{"num_hidden_layers": 10, "parallel_block": false, "init": "trunc", "init_std_o": 0.0, "lr_head": 0.00758, "max_grad_norm": 1.0, "final_lr_fraction": 0.05, "train_tokens": 146200000}
Each number is 128 + 24 x the weight over the matrix's rms, rounded and kept within 0 to 255. Layers, rows and columns count from 0.

# layer 4 attention key, 128x160, rms 0.0896, rows 0-75, columns 120-159
[[130  91 114 114 103 118 129 160  98 133 138 149 146  97 115 115 121 126 144 127 143 129 126 110 174 136 167 130 139 118 110 141 145  84  98 129  96 101 143 108]
 [106  62 132 116 142 158 128 159 129 127 160 153 125 116 117 126 164 125 126 140 172 155 132 127 176 116 108  99 122 156  98 164 158 157 139 144  68 150 146 104]
 [131 122 136 102 123 113 105 116 128 140 148 131 140 115 119 166 162 152 106 105 164  95 108 100 155 105 153 134 119 130 118 110 162 134 183 141 118 179 125 126]
 [125 148 117 116 151 100 110 112 168  92  92 105 121 105 149 122 157 146 136 123 159 117 143 121 102 128 154 151 128  97 174 113 127 114 137 111 121 150 108 123]
 [ 86 149 141 138 104 168 104 116  82 169 132 160 121  37 103 106 103 139 113 173 150 148 111 130 171  84  91 112  90 116 141 121 160 100 112 125 153 180 123 189]
 [134  52 114 145 127 122 142 125 136 128 175 140 121 116 147  87 121 115 147 134 158 152 102 137 153 123 101 162  89 130 114 127 138 147  96 118 105 109 146 162]
 [151 152 112 131 153 134 104 116 155 122 142 107 148 139 114 133  96 133 126 120 146 133  94 133  93  95 106 133 175 104 145 139 145 148 118 130 185 130 150 137]
 [136 190 129 121 121 108 125 133 177 114  92 127 141 179 151 138 115 151 148 112 138 153 154 133  87 155 111 144 192 134 144 172 118 165 128 139 155  95 135 126]
 [106 158 120 148 114 193  80 108 137 141 163 111 140 134 118 103 148 115 150 109 163 170 122 159 169  98 139 102 153 128 135 157 132 160  90 174 118 136 108  92]
 [153 136 124 104  79 109 130  80 152 140 154 133 123 132 117  92  93 144 115 101 179 153 146 145 119  62 102 169 134 103  94 131 150 129  63 100 197 110 128 180]
 [123  95 141 114 127 142 119 162 110 118 140 105 171 146 135  89 117  82 134 146 131 118 102 132 165 133 130 133 144 140  94 136 151  84 118 145 110 102 189 128]
 [140 191 128 137 127 119 125 113  79 117 119 138 159 124 101 117  87 116 142 111 178 122 118 144 118 147 140  91 141 149 175  92  87 137 138 128 158 150 102 141]
 [ 92 191 180 154 152 131 146  80 176 150 125 118 115 138 115 159  80 140 120 126 174 104  97 115  78 114 137 159 124 135 117 129  92 166 149 157 210 116 127 163]
 [132 132 146  93 134 127  98 131 104 155  46 129 147 110 141 104 153  95 127 174  73 105 151 141 188 163 110  25 134 117 177 136 147 103 131 102  59 152  91 126]
 [ 99 139 145 118 137 125 130 104 183 115 135  94 122 154 139 175 157 129 115 102  92  98 119 113 122 122 100 147 102  96 181 145 133 147 164  91  85 112 146 165]
 [144  41 144 117 140 142 153 159 126 143 158 116 102 116 156  90 136 144 132 154 122 148 138 121 133 115 106 159  96 133 103 157 142 142 133 136  90 109 160 133]
 [128 191 120 153 116 140 131  59 173 120  77 152 131  99  99 160  97 140 120  60 140 123 151  90  72 111 159 125 141 133 183 120 106 125 138 128 183 151  82 110]
 [ 99  74 112 100 130 156 128  87 154 115 112 151 155  99  94 122 144 117 120  96 142 128 124  90 113 148 149 118 116 162 143 122 153 113 151 118  84 149 102  88]
 [107 149 103 152 119 132 118 105 141 113 117 152 134 171 125 138 125 110 140  84 139 116 149 134  92 121 105 140 138 157 141 155 160 151 156 142 192 134 131 105]
 [106 100 131 137 157 157 130 115 119 135 131 132 117 142 138 113 159 101  99 139 148 114 100 112 164 108 108  75 116 154 107 183 141 164 126 148  78 147 120 121]
 [116 103 123  75 110 111 121 147 121 137 126 146 105 150 113  97 115 128  95 134 112 135 132  91 113 139 119 178  83 134 126  81 130  94 117 100 125 132 138 132]
 [141 115 119 143 122 118 112 130 118 145 170 134 147 102 139 113 126  85 123 155  84 127 105 119 115 123 109 139 114 146 110 171 129 139 122 129 152 146  73  98]
 [140  43 146 145 151 167 147 118 147 131 141 145 113  93 135 122 183 105 125 129 114 138 126 129 165 102 109 109 123 157  89 154 127 139 146 132 113 123 116  92]
 [125  93 124 140 109 157 126 132 108 154 142 125 140 117 135 104 124 102 142 142 168 168 107 136 170  91 109 107 135 116 108 160 150 130  96 138  98 125 148 150]
 [138 152 111 115 158 122 129 104 135  93 128 137 130 116 127 128 191 102 107 125  89  92  99 103 171 109 137 105 116 117 111 148 130 104 170 144  58 163 117 109]
 [113  56 149 161 146 173 131 147 147 170 161 134 112 151 150 119 162 171 126 139 107 118 123 144 136 137  86 122 143 155 104 166 180 158 124 145 106 107 148 121]
 [107 132 140 149 144 155 134 102 148 137 150 101 149 149 112 143 100 136 162 120 170 154 134 158 130 138 105 103 174 146 124 153 130 162 130 147 112 127 130 132]
 [146  78 139 112 145 139 140 145 120 136 157 122 121 120 183  83 117 130 137 180 141 155 139 125 132 118 116 153 161 167  89 138 205 131 116 167 101  96 194 152]
 [123 157 144 136 113 100 132 155 100  99  97 163  92 145 139 136  86 151 117 126 132 177 107  94 125 119 145 140  95 113  86 104  73 127  98 126 158 160 111 139]
 [141 125  90 127 100 151 136 118 131 143 159 158 160 126 108  96 146 164 147 132 117  95 101 135 126 121 151 120 119 129 126 112 171 129 121 107 141 148 114 122]
 [ 97 119 158 130 159 161 155 162 128 131 107  87 142 122 167 151 139 153 110 176 119  93 126 138 139 192 156 134 109 133 164 115 135 106 151 134 108 108 146 101]
 [118 156 147  96 118 139 132 138 144 104 114 141 128 175 174 177 146 137  99 153 100 146 136 113  83 143 125 158 120 157 130 155 117 120 147 145  95 111 117 109]
 [121 161 133 121  90 113 133 121 148 115 126 114 133 147 134 143 100 130 102 137 141 162 110 132 100 117 151 129 118 103 150 109  98 117 134 118 157 127 113 160]
 [116 116 157 153 127 148 147  79 163  90 153 149 146 156 129 148 133 107 117  86 125 148 121  78 101 105 115 155  95 149 117 107  76 115 156 127 151 131 100 160]
 [136 162 135 149 147 108 163 102 161  95 148 129 108 101 174 163 131 135 123 128 120 123 153 138 131 143 103 144  90 134 125 140 115 140  95 129 126 118  94 176]
 [ 97 192 151 166 122 126 123 125 141 101 110 129 135 100 130 195 103 142 125 113 154 113 129 112 116 154 179 111 149 114 157  84  93 132 142 134 174 128  93 138]
 [128 181 126  82 109  83 162 106 121 124  60 122 141 191 114 118 114 159  93 144  74  86 121  94 104 133 137 112 143 124 154 115 114 115 109 120 153 130 102 116]
 [ 81 127 144 164 107 155 111  92 152 133 162 122 134 142 188 146 115 103 149 125 139 151 173  98 116  88  84 153 113 117  90 180  98 156 153 125 129 130 133 162]
 [149 134 129 119 130  71 124 126 117  96 136 161  84 156 141  99 125 122  87 103 122 130 116  79 112 118 161 131  81 117 129  96  77 137 151 125 118 134 126 114]
 [118  87 142  74 121 114 132 169 120 140 119 121 141 128 128 134 149 140  99 151 103 114 144 108 148 146 124 137  77 104 145 104 118 106 133 113  87 110 129 116]
 [ 77 129 125 127  95 122 153 108 118 122 120 152 143 114 111 133 105 114 139 131 137 141 118 162  87 162 149 105 141 113 123 109 163 116 121 145 124 127 126 119]
 [142  88 109 136 126 138 117 123 138 156 159 126 131 125 137  96 144 127 161 131 144 130 110 154 146 139 131 134 116 139 131 128 159 143 105 135 130 116 133 131]
 [124 148 120 152 107  92  96  80 146 110 145 175  80 140 140 151 101 154 109 122 134 113 148 109 117 100 125 121 113 106 153 139  84 207 123 134 116 131 114 161]
 [141 151 131 185 149 129  99 180 147  87 154 108 118  98 162 130  95 128 133 118 141 187 130 161 149 127 129  90 117  93 123 134  74 148 135 144 133 184 105 164]
 [116  73 138 143 139 156 167 145 146 124 176 114 104  86 171  86 135 114 133 136 119 118 122 152 146 151  88 132  93 120 121 152 139 159 139 113 101  96 160 138]
 [112  87 119 197 119 140 153 145 123 118 134 159 110  84 108 142 106 114 125 122 123 143  85 104  77 120  91 130 120 164  76 150 104 140  90 130 109 137 131 117]
 [125 125 172 116  97 119 110 170  81 126 120 152 138  36 104 105  84 114 123 152 145 104  84 121 154 114 188  90  91 124 140  73 109 121 141 113  90 155 132 179]
 [105 214 120 104 113 115 115 138 122 111 139 106 160 140 133 170 141 129 138 104 121  85 152 144 139 155 168 116 121 111 179 125 119 108 185 151 112 155 127 102]
 [155 142  95 149  93 124 130 100 137 139 134 127 125 131 106 119 125 138 165 116 125  99 117 139 121 127 107 142 139 121 123 136 114 153  74  96 120 110 119 127]
 [ 98 189 124 164  80 145 118 124 140 129 104 133 113 136 164 154 120 147 108 128 131 109 144 144 117 155 152  94 122 122 163 123 132 133 154 139 158 131  90 124]
 [136  88 131 133 101 120 138 130 134 165 130 147 118 140 129 112 143 126 119 164 107 133 135 102 164  77  76 169 127 120  79 162 156 127 113 108 159 102 137 174]
 [137 158 118 104 124 118 143 148 119 117 125  87 122 127 131 148  92 118 122 129 126 137 146 114 108 122 147 145 118 127 148 101  95 116 129 125 134 134 121 121]
 [108 122 168 166 160 160 159 109 126 157 116 123 151 108 133 118 145 117 138 138 144 137  93 129 141  91  86 135 160 149 111 141 125 136 139  92 186 105 154 156]
 [163  96 148 152 134 140 138  89 162 166 130 114 154 116 137 122 114 116 176 105 130  99 155 201 139 150 126 128 164 147 137 121 177 155  97 116 167 101 111 142]
 [139  71 106  84 118 114 148  96 140  99 151 140 157 175 113  89 148  96 115 123 144 116  85 104 111 141  77 138  99 131  96 163 117 133 113 116  88 112 155 147]
 [118 131 111  87 124 100 148 131 147 115 114 148 118 144 112 151 115 136 121 118  92 130 148  81  64 125 137 159 135 124 120 130 117 116 148  99 109 104 138  89]
 [ 97 177 153 136 124 144 140 138 125 122 110 123 135 139 152 159 121 122 100 137 162 130 116 122 120 137 136 102 100 122 156  95 107 128 158 150 176 132 113 120]
 [117 223 136 128 131 111 124 119 125 117  97 125 141 119 114 159 110 130 112 112 122 114 127 136  98 144 166  96 134 114 166 102  85 104 121 130 169 145 101 124]
 [133 165  83 132 154  97 115 156  73 103 100 168 107 101 134 110 133  83 133 136  98 111 128 149 132 131 157  91 117 137 144 110 148 107 155 113 107 165 127 100]
 [136 122 126 128 105 118 115  87 187 156 111 156  81  89 160 149 124 155  84 115  94  92 140 113 118 156  68 136  89 124 116 158 154 161 152  82 157  89 130 129]
 [121 116 107 121 161 136 142 127 119 160 124  83 110  93 150 137 153 163 138 109 120  92 158 130 129 154  96 133 121 128 169 149 172 103 172 117 111 130 176  82]
 [133  78 130 105 137 144 130 132 159 143 149  80 137 125 132 104 137 160 154 137 132 121 143 144 133 119 116 160 125 124 130 153 164 115 141 134  78  88 168 116]
 [150  70 115 106 106 118 114 144  98 176 159 122 111 117 128  83 133 141 128 141 131 140 117 145 149 107  98 161 119 111  74 121 164 120 109 111  99 107 129 161]
 [139  87 107  84 121 120 134 128 125 134 156  96 129 103 129  95 144 125 148 123 155 116 115 123 150 133  78 150  79 102 133 149 175 106 122 106  97 106 166 130]
 [131  80 140  99 149 137 128 132 153 128 136 135 112 137 123  80 132 136 142 136 122 136 113 141 140 113 118 168 106 125 112 154 132 131 108 109  90  99 163 122]
 [117 194 115 156 129 114 119 107 122 142 127 110 133 130 139 155  95 135 126  99 129 110 153 133 101 149 127 118 152 135 162 102  91 134 134 159 145 146 122 129]
 [135  81 124 102 157 106 170 149  97 128 136 128 151 149 112 105 148 137  99 145 121 158  99  93 178  92 113 174 130 124  82 178 150 150  92 138 116 120 125 124]
 [164  99 143 100 104 134 133 133 130  83 156 112 103 156 143 149 161 132 170 178 179 154 155 122  57 106 111 134 132  91 121 110 134 133 141 139 124 115 126 134]
 [141 104 149 110 167 153 154 141  88 110 111 154 108 123  90 107 152 102 108 192 128 123 141 133 169 148 156 112 166 179 114 175 123 122 107 135  64 141 120  62]
 [169  72 112 120 126 125 130 126 148 149 125 135 107 107 115 142 155 110 116 134 124 128 107  97 127 136 119 163 120 129  86 158 170 147 100  92 132 137 161 137]
 [151  71 152 127 153  96 153 128 102 143 126  99 127 137 100 118 150 152 181 144 136 124 104 109 139 126 126 143 125 152 108 132 117 109 108 129 119 151 143 127]
 [109 207 124 130 143 119 116 108 144 117 137 122 139 135 148 146 128 132 116 123 117 119 151 146 129 136 127  94 149 115 145 114 119 102 128 122 165 134 111 135]
 [113 171 118 119 132 132 117 140 134 142 139 108 124 120 153 171 137  90 113 105  91 136 138 139 144 137  87 121 155 121 147 120 120 115 147 155 163 108 128 163]
 [104 173 128 143 128 119 118 123 112 131 121 134 143 109 139 163 101 111 133 114 140 118 148 116 139 159 126 112 154 133 154  87 130 114 146 142 158 158  90 126]
 [181  40 135 119 147 110 190 146 118 136 173  98 103 118 105 144 159 106 138 140 130 118  72 102 151 129  90 145 130 137  81 130 128 137 117 136 115 138 141 129]
 [126 179 144 133 120 119 140  93 135 141 145 110 114 133 157 116 135  94 114 139 122 114 140 155 104 127 117 115 121 114 157  97 137 101 139 120 218 134 123 149]]